From a checkpoint of a small transformer trained on Wikipedia.
Size: 9 layers, 8 heads of 64, MLP 1792 ReLU, vocabulary 8192, 30.5M parameters.
Training: a variant of Adam for these matrices, 1529M tokens, 5833 steps.
Each number is 50 + 12 x the weight over its row's rms, rounded and kept within 0 to 99. Layers, rows and columns count from 0. The size before them is the row's rms in percent of the matrix's.

# down: layer 6 MLP down (transposed), 1792x512, rms 0.0229, rows 1785-1791, columns 256-383
# up: layer 6 MLP up, 1792x512, rms 0.031, rows 1786-1791, columns 256-383
down1785 104:58 28 74 29 50 34 67 39 47 38 49 62 39 41 67 38 46 53 62 65 54 62 61 47 34 47 49 69 44 69 63 39 37 28 66 64 49 38 40 58 42 41 56 56 41 51 56 55 58 36 44 53 41 55 42 41 64 41 21 48 46 59 63 54 38 54 43 43 66 50 41 61 42 33 58 41 68 66 50 44 27 56 45 45 48 53 55 81 53 48 57 20 47 48 35 66 67 77 44 85 56 52 51 72 59 51 69 29 53 49 58 57 51 78 58 34 53 51 52 50 47 33 39 60 57 41 65 49
up1786 099:51 54 45 67 49 71 46 32 54 48 46 68 39 33 44 58 44 64 48 30 63 41 58 44 60 58 43 46 61 62 44 64 51 70 58 42 53 54 48 59 50 58 42 38 76 64 59 45 18 63 32 44 42 47 46 57 39 47 46 40 39 48 29 60 56 31 48 44 57 39 55 70 41 56 47 63 60 63 37 56 37 55 55 65 55 60 30 47 32 49 45 58 44 38 56 30 33 49 47 59 39 57 41 69 43 30 47 37 46 66 53 55 51 59 48 45 59 55 52 60 67 38 19 40 52 52 53 39
down1786 100:63 64 51 40 30 60 60 45 58 56 43 38 50 50 55 44 49 57 38 38 41 71 57 47 73 57 35 23 40 42 23 37 40 53 56 57 29 67 53 75 50 65 44 34 50 41 51 68 48 55 57 68 49 47 71 47 82 64 45 53 76 68 60 62 40 58 52 52 44 52 43 32 75 40 61 67 68 60 57 64 51 45 75 51 47 35 62 43 41 28 47 52 50 43 53 50 40 54 46 56 48 44 49 53 41 68 56 49 54 50 36 53 49 45 47 54 71 53 42 35 65 40 44 46 40 49 52 42
up1787 103:47 51 59 42 71 58 66 57 53 55 49 32 48 48 37 50 47 45 67 47 58 57 57 45 55 72 25 32 63 51 45 57 39 39 50 51 44 59 43 42 52 39 64 22 64 66 49 49 44 54 42 29 54 43 44 57 50 62 37 49 17 31 53 59 54 49 32 29 59 52 44 46 62 58 57 60 54 34 63 43 49 74 49 60 49 47 46 44 60 54 55 56 38 49 47 67 44 41 54 40 39 50 49 38 43 42 55 65 57 64 56 50 38 49 35 48 53 51 35 64 36 43 35 36 60 70 51 26
down1787 101:46 55 53 33 57 60 57 52 37 39 61 49 37 57 30 41 44 51 54 54 36 53 63 27 66 51 58 46 36 48 65 27 27 64 35 41 65 44 55 33 54 45 37 47 57 37 69 55 40 59 59 56 52 34 72 44 60 71 60 41 51 56 44 44 62 29 54 44 49 44 47 60 66 58 56 58 57 57 51 48 53 44 53 36 65 49 40 52 45 56 48 49 50 36 65 53 48 38 36 38 42 74 59 67 35 40 20 59 50 54 79 40 44 66 73 40 66 31 28 57 51 40 72 53 61 40 53 40
up1788 095:66 55 43 61 33 53 66 49 44 84 42 35 37 60 42 30 57 70 70 54 50 52 41 67 37 40 49 53 30 52 59 43 70 69 50 48 49 53 52 38 71 46 42 44 53 52 64 45 30 52 58 45 68 24 66 68 50 78 42 66 65 39 63 53 58 45 24 47 54 34 74 31 57 62 48 54 56 65 38 46 44 47 39 71 33 43 45 56 17 64 43 52 49 44 45 43 45 39 35 43 28 42 46 47 76 45 57 34 52 31 45 50 45 40 53 58 65 34 64 44 51 39 34 57 45 51 25 42
down1788 091:59 47 41 47 49 51 33 40 58 43 34 60 56 32 44 67 67 66 31 47 45 55 54 57 28 55 47 41 56 70 43 48 60 42 58 57 43 44 63 64 59 51 57 40 33 47 55 66 46 60 40 41 28 53 50 35 55 35 54 37 45 45 52 38 36 66 53 71 54 44 62 47 29 47 34 42 45 39 95 56 57 49 55 55 56 40 43 41 53 42 63 36 52 55 35 64 35 29 65 50 43 71 29 39 43 59 59 59 34 57 68 84 34 50 46 47 39 61 33 62 51 51 47 35 45 55 47 37
up1789 096:43 53 41 37 67 43 60 61 48 77 26 62 46 61 69 27 43 64 58 80 65 65 38 48 55 62 51 40 42 51 50 55 57 47 38 52 42 40 47 33 60 55 40 28 78 32 56 58 39 50 42 57 59 52 46 53 51 45 46 50 46 61 52 32 61 53 63 55 41 40 59 55 46 37 41 39 47 47 45 63 51 58 37 64 29 47 34 61 41 30 52 76 31 68 54 49 58 89 52 58 38 47 44 59 43 35 59 68 57 70 62 61 38 45 57 49 39 44 59 47 62 31 36 54 40 37 37 78
down1789 097:46 50 62 45 62 49 48 81 71 52 57 48 51 65 29 56 47 62 45 26 47 42 43 51 63 33 45 63 26 48 36 64 40 49 27 54 40 48 52 62 60 55 35 58 30 53 61 47 47 43 47 49 48 50 48 44 38 37 40 40 54 36 48 63 46 43 37 54 60 48 50 60 37 28 49 55 78 48 33 23 31 71 62 47 36 53 49 28 39 33 44 58 48 27 48 64 31 43 67 58 53 49 64 57 51 61 29 60 47 59 45 54 54 40 41 40 31 47 63 62 43 63 51 48 41 59 51 54
up1790 112:59 13 68 71 58 57 57 56 40 34 51 65 62 43 51 72 57 51 58 44 47 38 45 42 69 47 30 39 67 39 34 38 59 38 56 64 50 69 37 53 42 43 60 47 47 69 57 47 27 60 57 49 52 48 62 82 52 51 41 44 35 62 47 64 42 45 27 67 54 53 48 41 40 34 35 50 48 43 55 65 34 51 58 64 76 54 42 42 52 60 38 45 41 56 52 54 44 38 60 49 52 35 42 59 64 55 58 41 67 52 38 48 56 57 27 66 50 28 40 58 45 39 45 42 77 57 55 55
down1790 116:63 48 68 57 66 56 71 48 60 53 41 55 35 56 52 69 46 35 57 55 57 43 46 68 65 34 48 30 59 47 30 64 56 67 60 41 47 53 57 72 69 52 39 36 62 53 64 43 41 38 35 42 50 47 63 41 56 49 60 56 42 60 84 81 55 50 81 41 49 49 47 54 39 31 24 25 45 56 70 59 42 36 38 65 55 50 27 56 46 54 33 74 50 58 28 32 50 51 54 51 39 60 41 58 48 30 36 52 54 25 61 41 58 49 41 43 40 60 67 50 33 57 57 62 48 50 38 21
up1791 096:31 52 59 37 53 29 61 33 57 48 64 46 40 53 52 54 57 59 57 46 59 55 60 56 66 53 54 36 55 54 61 67 57 52 57 44 45 65 49 29 52 39 56 34 47 58 43 70 43 54 67 55 45 54 47 64 42 35 50 37 70 43 59 74 62 47 52 62 70 65 51 32 39 43 58 66 46 27 38 35 44 58 54 54 64 35 47 48 26 53 55 36 05 55 61 65 38 59 37 58 34 30 44 52 54 38 58 51 50 51 48 53 50 84 35 46 56 59 34 71 36 48 39 25 41 35 48 53
down1791 086:55 48 61 30 26 39 40 56 60 53 33 56 54 49 28 57 32 56 47 51 65 27 59 46 52 53 63 75 40 49 56 62 39 44 53 58 47 43 45 60 57 76 49 71 52 39 61 72 65 47 19 33 44 68 51 71 35 58 58 41 37 73 32 21 39 24 51 46 40 26 40 66 38 59 51 52 61 39 34 57 44 48 38 33 39 46 46 25 59 56 33 57 59 50 41 40 47 59 53 49 43 51 70 39 45 44 54 58 57 60 53 47 42 18 39 66 45 27 52 42 47 53 70 49 63 70 46 51